Weights of a small GPT-style language model, trained from scratch on English Wikipedia.
Architecture: LayerNorm before each block, learned positions, no biases in attention or MLP, tied embeddings.
Each number is 500 + 50 x the weight over its row's rms, rounded and kept within 0 to 999. Layers, rows and columns count from 0. Numbers have three digits each. The size before them is the row's rms in percent of the matrix's.

# layer 4 MLP down, 384x1536, rms 0.0287, rows 109-159, columns 1408-1535
098:512568478439510462523477454473573475374456496368500489553445435508536530401524534516491498507571430548514540574482447487538452435514463465522513523541473554387534450453500519427411510441500498429501441477487500533407503551481472460537531453431523506454483495473510506495514477481472445459451528468358414472484570501469512561507447494465565487528461452520443497511548530472455440469471
097:488416480491414414493502421498486529414597489497492469461509484552472461479475445500473346495446512461486541525518480499626510531555465427497502441429487458542560551506434397501539491537552473515506484433371484429447497545484467475521453487458544600411447519511499541382541518489527410405504444414501580465540488406548489469508523409462478535577525471506562548519440439498440513511514
098:487542505382428535534466614427440449622534486446542517479552471482414458577414392544502546512520477504433626544514477491449553504469531438433415535368504457447447525483444525540448503488550515523525494519466529461449493555457461498532557466478453449473497441506514477596421588465463444595512536461536480481605447521481468477577558484495550597432500565451530518451449490573484506508425
096:478552402453421522571464548356467463456399470530438518497509551501549508501445488493509538495589434548511420399578480578459538578406479509487499504519486550505456519481551543544491442500552476476459534561527482502528516516593440528485508489475394561388466425559440405595492581465546560471613505513526592512509466465540500493532498536464493490369519448468518532513562464456515437474584
100:540491412625630478454469511526520416518520504553446543487484473594651450452452463587471526508434568509454511460515495582476461498552636599472481502475508599524521562556458505600458453417428547465563527480509532531572552477459510543478455512541510390574472535448477474568514427462488447516506504406510647548488507507514530490508642464578532539612490544505556413551560488547500520507452
105:479413440480584460495559436530512464505461470471401473528475491482459401515540476481552600462458465420434487553336515498445486554491496337498548485544493493541480452529572531410397524462484464490507393448550563441455524468506587438527506419599487475515592447496410470368589493464469517525457553460542540520474376562473522437501437547520500471489501526531519566507532470434450544549530
094:474414450513549505560432508485394491504572555537555648506470449501479535582545479592503464448488434535476365480463453429520505479529481540532500510539510487496431400447554486450529432449473559421538507510538554410477518537391426568483425598558530498462571453565436488532544551494517454519479523535531510555525542525568558504486435504437490539514483554561443480532452426488548568479470
104:513506430435415519470540508504493542454478590520524556456483462425386547517504513536452557536525497531496608430570484469469534411528517528430501569499492423582485414472514434532496607586533574541492511477519404546477583556511526548549592532498579435499519528499537498666475499522490494510580529586502523568479453489451490483458408483518482498441493524526450513512544463540457416516542
090:437422495512572559483505480519497465464580474355448502512563505468587516435549486509519522510468552506494484480376445538545452448494585574506544499481460474488470568522428534468435518559479644554485537328510524552560504480540428464536496405497523548461497445577516474462572478550399500461593443540550440515478548498524500503522524564533452461523471533565480531496557442493454562583483
100:552462420564526422472490512506524500451585505450594500531444540550513461528420495540453556527467452442473588456504588461475495453529485490500506529515508406535550594463481437503581587637445521558508537539427501460387469540491498421560500477516486457479472480490516433442524526602391529456502493473554431547499493532573529467507509506473541502512520518546512496543519537496488530491492
100:499487476354572463482483463575556558565531440495564390544574463391457511417515507528416509502529490499589529573496484519546469440544409572514486510512471585525534467562492455422465479595486502486469582634440494429607522487500509539542549462463560465565514589401446457487525448540457553516444515570514490577503426470521550430542538557553479517456509514518443523501523493465459501496573
095:450540493502402562477463448481469495513440498473492477583484463497520560517560462483556589550437506549401489498484490603443536486461504567484469470430539475533549593431521527562505466424423489454504481559498541567425413498507559555331506483470464459569506570386506476504512547463562541468531590462448568483490556452471506534421501411470488598577467414560559492496406533467583341525432
099:494390532627515494452499487551494529506581590506487443517427536528416492439483541499499449607442484482566445476416610552517506506501410443429422516490622468494516594542539546495555547431469417545421501528505456489559471493439512535494510491472500464559558541631497456504411496483468600534488446497533520515494549577531489484480507387521495553589485475379465470583474464407475431556524
101:438551446523440561543481446441512396483411421479423550504533511483501484436493516449425345524458507531437474481542560608527558577544459571564579537547477480573500423519433465471498474475466553539555565512579428535488522450497566563448526592455514459545555506498511552590466454519530464495513483513448607500518483522448542493472472441536465487479455515496507530500482443449463422467540
097:498442466515520562444502433437463469527406505487482623459471519547475504444556456522586471445407443471476485440527511541438541526503579510483598514484533415505497533495478609468548380512581499567546534498503486466403408509547577508520497514485511540661456494457479489504467443539449459494513485446530502531469437486612484507545505507523450546492521450512421505437419453392435529505466
099:476525487447413568440499495419463393511479556480457532456534488426510570495486551500463478493578444508525532512511477496522507447499497492500504472597543458425481493471397483452387572480518585538483464487517446496472488542563504522518558586499514545498460475523510445584554456500572477465553418450541374513511428437530572479435495499412463437411450445520535514516579482488465499574467
102:512467617523450415502580506487497490448442523521545521518441462452522516509538508489494466500509388432446532457580545436468595428567523441493571460539490564551408520523448447571522517570478488471493457486501427501548516495559481448415520494416396404578520558480553590582503525531476583494570477484483521531612462444558586496528440469470430647539491477530568401503486421515478426498607
099:489501480602460422527487487506502524560620639554551549486525447459619460610464457402476489584518488537525386500518440473571514485484470447462518484437451565458443557452522506546474456467449605513527553419440548535430483518580450490386495424515408504408492572505534565464436410465508472465476545551490514479607524453499534528564520456508464472530531643600504509529450472427512471443512
096:546396435442481522541571406437497511498481505426394537431468515488537476512463556489466518568475460483544533469512559556539493546578558400461477480422461530519453420427589533588450473542422506561467527489509446547455515580504474508508549465429479458554513493458565521522416481494435509510456542547478500439486457449412447444489458523459581536503456545496478512497513540556526471448495
100:497594519442424473466445457444444586547546507524463433563545537510451471456586487466483441473487518518539352510482606435504544529481594642540476480488477586485418392479528555442455491428541599476497495554493452571555601457445548503547401519451541490494461501413391403518538556556565453528516461515572512549553453503463451529441481504415475486520517437584486551476481514492556511470446
107:511422421529481539495496525551539515622443542503497465480493539539457431475516518527518530452527504567577416535529463472477524490516475529529510507504508536585527419531497453536412495449501486483526556531457518459487478501498486515501521517559437472524490467541472492596506449531422500439539528561543516399438496574507482478506360554488420510515420514491489457536505515477528412499441
101:575465424451533477562469572524482561545687483458474528468437493503429525520539540461466519445522503509445442494420564473558543464442548463491463438437507518425558604481477512526481415591477514651516488478555551537530489602526470508562504460566542526430399502524504513571535526543430542446549485493467466470452547603455447509424450480461491397577510532477505543520549457482476477464426
101:487451484569519491475492422615481494463559455525526439523459479513517478423438445464520590505511518453490519436477556553444497528527572396490499538410574572456473561445507509515482523542482487538482530556588522544531428450513561475530449438492598496508413438498462441471432557494547457444538503457566529504523539543477427551525469443553428442543447388542511538450514513426532423419521
096:384465436552461388523487502459503454404513451478469537449498439417499503552552542500513519521534472457504499567537460585566511452483467484500379402486474516560493421515570523441432595469527505475455534577515518568606404452528504501513492494507472424511498544461501516496530452497478495488538597465509463491420495564471486539466502529543614413539524429450455554505533492558461482485449
103:456475566456474521480545545502470514507593382455502418526463447467526509499511517482434460560484398477486483451492576514571596506503494459487432529545506438489542560490541538413499448490510468575572463458479546528476548511546515526578485490400547521499515440494582449660438437578508474456469512516443502440492569442597511497511502504547536484537510409475493506513460524354461405459379
095:556482485480442528471510470479594559558606446568540494450498468401566482537491477570458504504466452454430604424487612504541485520465503500441558526516526436589472519489484504483509507595445443665503502457495447527502470537513546498437544501509469484533443471473516538532530412511485427461493412527454493362496526550473621514515506510478499442542516532551490520465444518555468560541516
093:638472541457578524499510481543422381454510495512410466462528494482589485529504547600525463512519469569397577511460587452575480518448566566533463536503450526560486444447505507527510499564509458505529517554564538545507486507561541475525480519455442574618474531555514584539462541458403524471501480530349518545629417501467487479517494478521509543490489524493477370487513569497502572485640
101:336443492446485469316525504493483496460521464469403525530453493522427512499503499443403397502444556510424528540517454518505524529459448477498446441444489369503486425590524495492461508461506537513526521472429477433502471404542452528457524585467525541507446493474464459438474524484516461486497510535493427553511398417480464382492472521446484457477439555481572495495504458521500508553511
097:552472588483594529540476518541530432599546508510408518466495544542432438407414496508520507495449463511464563481467432525447450502469471611477554482533551500460540501534474454571482567465485448539488442505534449561457511499438471561499520515537482472471446487540540522448419489448602516496393486447540550489532460580428511467599529547486496508467578461398412486542476430476524570421487
102:515496514523420488502526663516512453467540478546551551508404553513454502561453569482442496564479568529445502532455388494592447598517612471496501471550500367508539472570485481576567495490451420566481535466541477492466587488539552446514551518523511631625588506455472499436471416443478447472551451445400473496486517490485483484468548486638394474519484450459610558524504463555458597579595
098:525447454449416488508485436522464515441518516510476517501489550532436504497523474472502513522482495487495570568479535477478451415492476491456517559519437514486499548438530420458413421496543560460465462461496412494483516466566521514480407454452465541483455517438550525518491415499471488447541542438459550485493461469512455404580549513407464574538479403454514519506499543491493516460484
101:458498356495510443473519591478544503483513576444538510501536506515532496462600525491552506523467550437453438539500463493564455499528469531536544569562481413490504473461488440434492562438508494513511555503524476590459513521534500432570529477481424465519501469491535522458457522500510496487466480438438493457469468554460549532409566607592540488498543500484514396566521415431487478481385
105:519510508397493462459563487625576453488499560551454475411553574477632508410586484542489526531486509456424505574460555515584442557519482544519526532504454472426553493507547499455555525346460487449527577437508483544573468578505461484485494485510521519503521551478510479453476455596573442517511410490511451442489542520472515549442504497459491506492402500455478516426509547505439547483479
103:555447537510614466446564529517501533487531435507514448487451508547349529482447551498582554488457451495495466482551543500480557399404542540461512507637523446492492556505544547518476665494579506564518456458502497532629472517470458457553599472531496531398497482558513513511496483539468535573518560572527564484500447565455413557499460538412362517536544494453435486516475543446532446537611
099:541516570506533477480543490439568413477495473447447522551488505495527545587470476510527512452441448508431538427543535481504534462597511423448486428487553553532416542422540421475504454522479514606500411475497502420482495462532504486461582451513467544510516512466556525526519503452467543468516578445652430528602485565434463568564526508432511513568550526506449540509535491475473548416504
109:469468508552435519447465493482474496485489511523494519453496492501596575552524504515512494514528532501483432468495552559468433412568493483477588511566401532547506473481442513540476463525387556450478526533444529533495483509517522480442508518473497441425537478468554507536620579504507544532561515505438537472559508493462476485456474476432540488498478528445464472544437453559580500564601
097:487460454586512431512494513519466586516561472458532532495440480471514471560467504525495454387584538532549581534460503529419493561505524469543527552456467430467568464540511497481471411456571516434503539510507518482594472516579380390529445469465443597420480554527520465510514455449505479440503482512454533448462480544436498540378369527443439491389516409541534579403394548471516385508562
109:476475443567555466520520508477513499516440420475449593485571509499563557456508486390400553508319456497513496476488493562503425568562518489498433478464549517509500400529439511494537484519495459420480492573502490564520489465511534491533482471499505539507494502537437478526393430488529435501505475424472482565575504545486528425481435562460500453451517484504460522416537563458380459537446
105:482576565384440543473532493542517466429428541495536497399507552519504478576551458499486597414451519465542500515539485548572436540454450469482455506555500444485493534429462458453443507451496514443484496449486520606485566539544533451491450466510474563440577425405478493510575413470464528411587569442487512454517589463385492579534456554515498531566445537496456494481536428418477408454475
096:517585466569393491478439569491534468506419468547548474442500467550591455512533527440481422471485551485603432495448431469415596573483586498516540532472475581576579460481418451433506526524453477574509453498504580607439483527564565530514472456545481536435459545386483488445583566585531446523472333472436510568465432451492485432417545417554552409486519441493530528504499568575456531426449
097:518429539495548510457545478545432490596434462420542512526498539542464443453535526491562475554442476561462410459479592469516433534501550556526476514466534481430486509380376548527545475443582480573528574508587477472470564545500482457480505507510504555444448464490499497438557498493471495571479521468527461431530502522464525531555524537430500516532555416514486529420554526510474562513563
100:495505468557514611433563566602463484418409483467463502520561538479594504420535453493477456579407561450477454588509443492530507513461536546554549545450459507532551517515535510471568481531474499541423522493517505519486575420530532522481428473521538472466482526517547567504580490477524586469496401437494407407511603587516479450448577464516493473622550483515471516478503385538469461519495
111:439494456323483514566489583521421470496556549480514490538594490413489500541421427517530493435509543522548499510490478568494554446516550564466607626585461501402528490519493520555502485470593569487518508548490571537488404487490464404488567396546553428548476531448506540562549583512512516529505537490482530469511491522591508522569454496522570483532559481594514482512528552516551575490487
103:546602602588510476493539430481509535486496517508482470550435447494534492503471552534494537527482482409419596548508516558527536432530545503488474504523543545497538547502497652460536436500536567506562442476544455551484470551386441529531465479514423424630501410462479502541593397531456499568473564439532559495485429403536373490560471467502569504538538487554448571549428541472450357460537
098:471487488464453439561496461559433663435437450422470434480489497447548533434471514408449474450467516506375543454528475457547431471498441566557517520585532478535507463518471435564492514484449479428500522440547496519492461495502460472525535516531590533608501503549510494478605527514452509557499509452510558559490572491435500423519436523514534461555436572493525460500465522594508579548624
099:499471547403447561483508487529477479466514442476486445436516440425455447478444493590529482506486473522596470518462507535641516410482486449592487566523491431485517501540535541427491555571500465567519522543457511495504457469487404474568427483530417446474531482473582529514491504515503446481506545489551429535476515559517513481462456466547425383520560505504376535437486475429459475503473
094:433502466571504464524526553495421520561543609436510478609490437469419523488436459495472477438444518465496467524535365483356500432546542526494422497511535490497565532525470451440451494463515548445483561516417552504513515505411498549504571446520429544440475421465502477478484467469501558326473452455505513533503540504555469485480454463442442461507507378467492483455505516456521381524397
103:517485490569520475433496446618517485486487463609480472448524476506514481477492529472539457462433575512465467507574505500450441588447540545563559442536466558460434405488535498521534466505515471557530454514531585502464542559461572567501448494530499560436457506463551491561452447419492460587442434516444535467478559476483467436493520523478548543531370525459551530450418487498451437551484
098:562522444580498500461481417516492508607549548540521440575541536497466520497490550551581498485577540570590581541565515465451475604470504497504499505310462490518523557508595558613510496490434556459507568464588647497510514491574472512500455423467407498414518557470546583512519605443515574482592475499481519518487527442504404464601471477495563517465432486539502564464508511538557553560430
095:556455579440552514440477489473497509461467532493600436490478523445458501502493457471523521478537467483508567619462490560458540561526390498458541443499504479401493512443467447413452467520593484529467476472469477601543464505526548523476520537507540537567496438479509522520544455473456409568494441495546491559571531637425491533589425422498496558493435538469479478504518507552526395322497
105:514407445495523449465490462449587505582499523523535564514489589469493496558515543527507486547538469563446430564573604514496494500502536432452518444504416526478488516466560553543518482461516552569520509481472505493521479446495518629460447521515472605464547574533482585420515430373470457456466518492415497465564543516566476486420417431492527444503462472521527549519521491483452541448456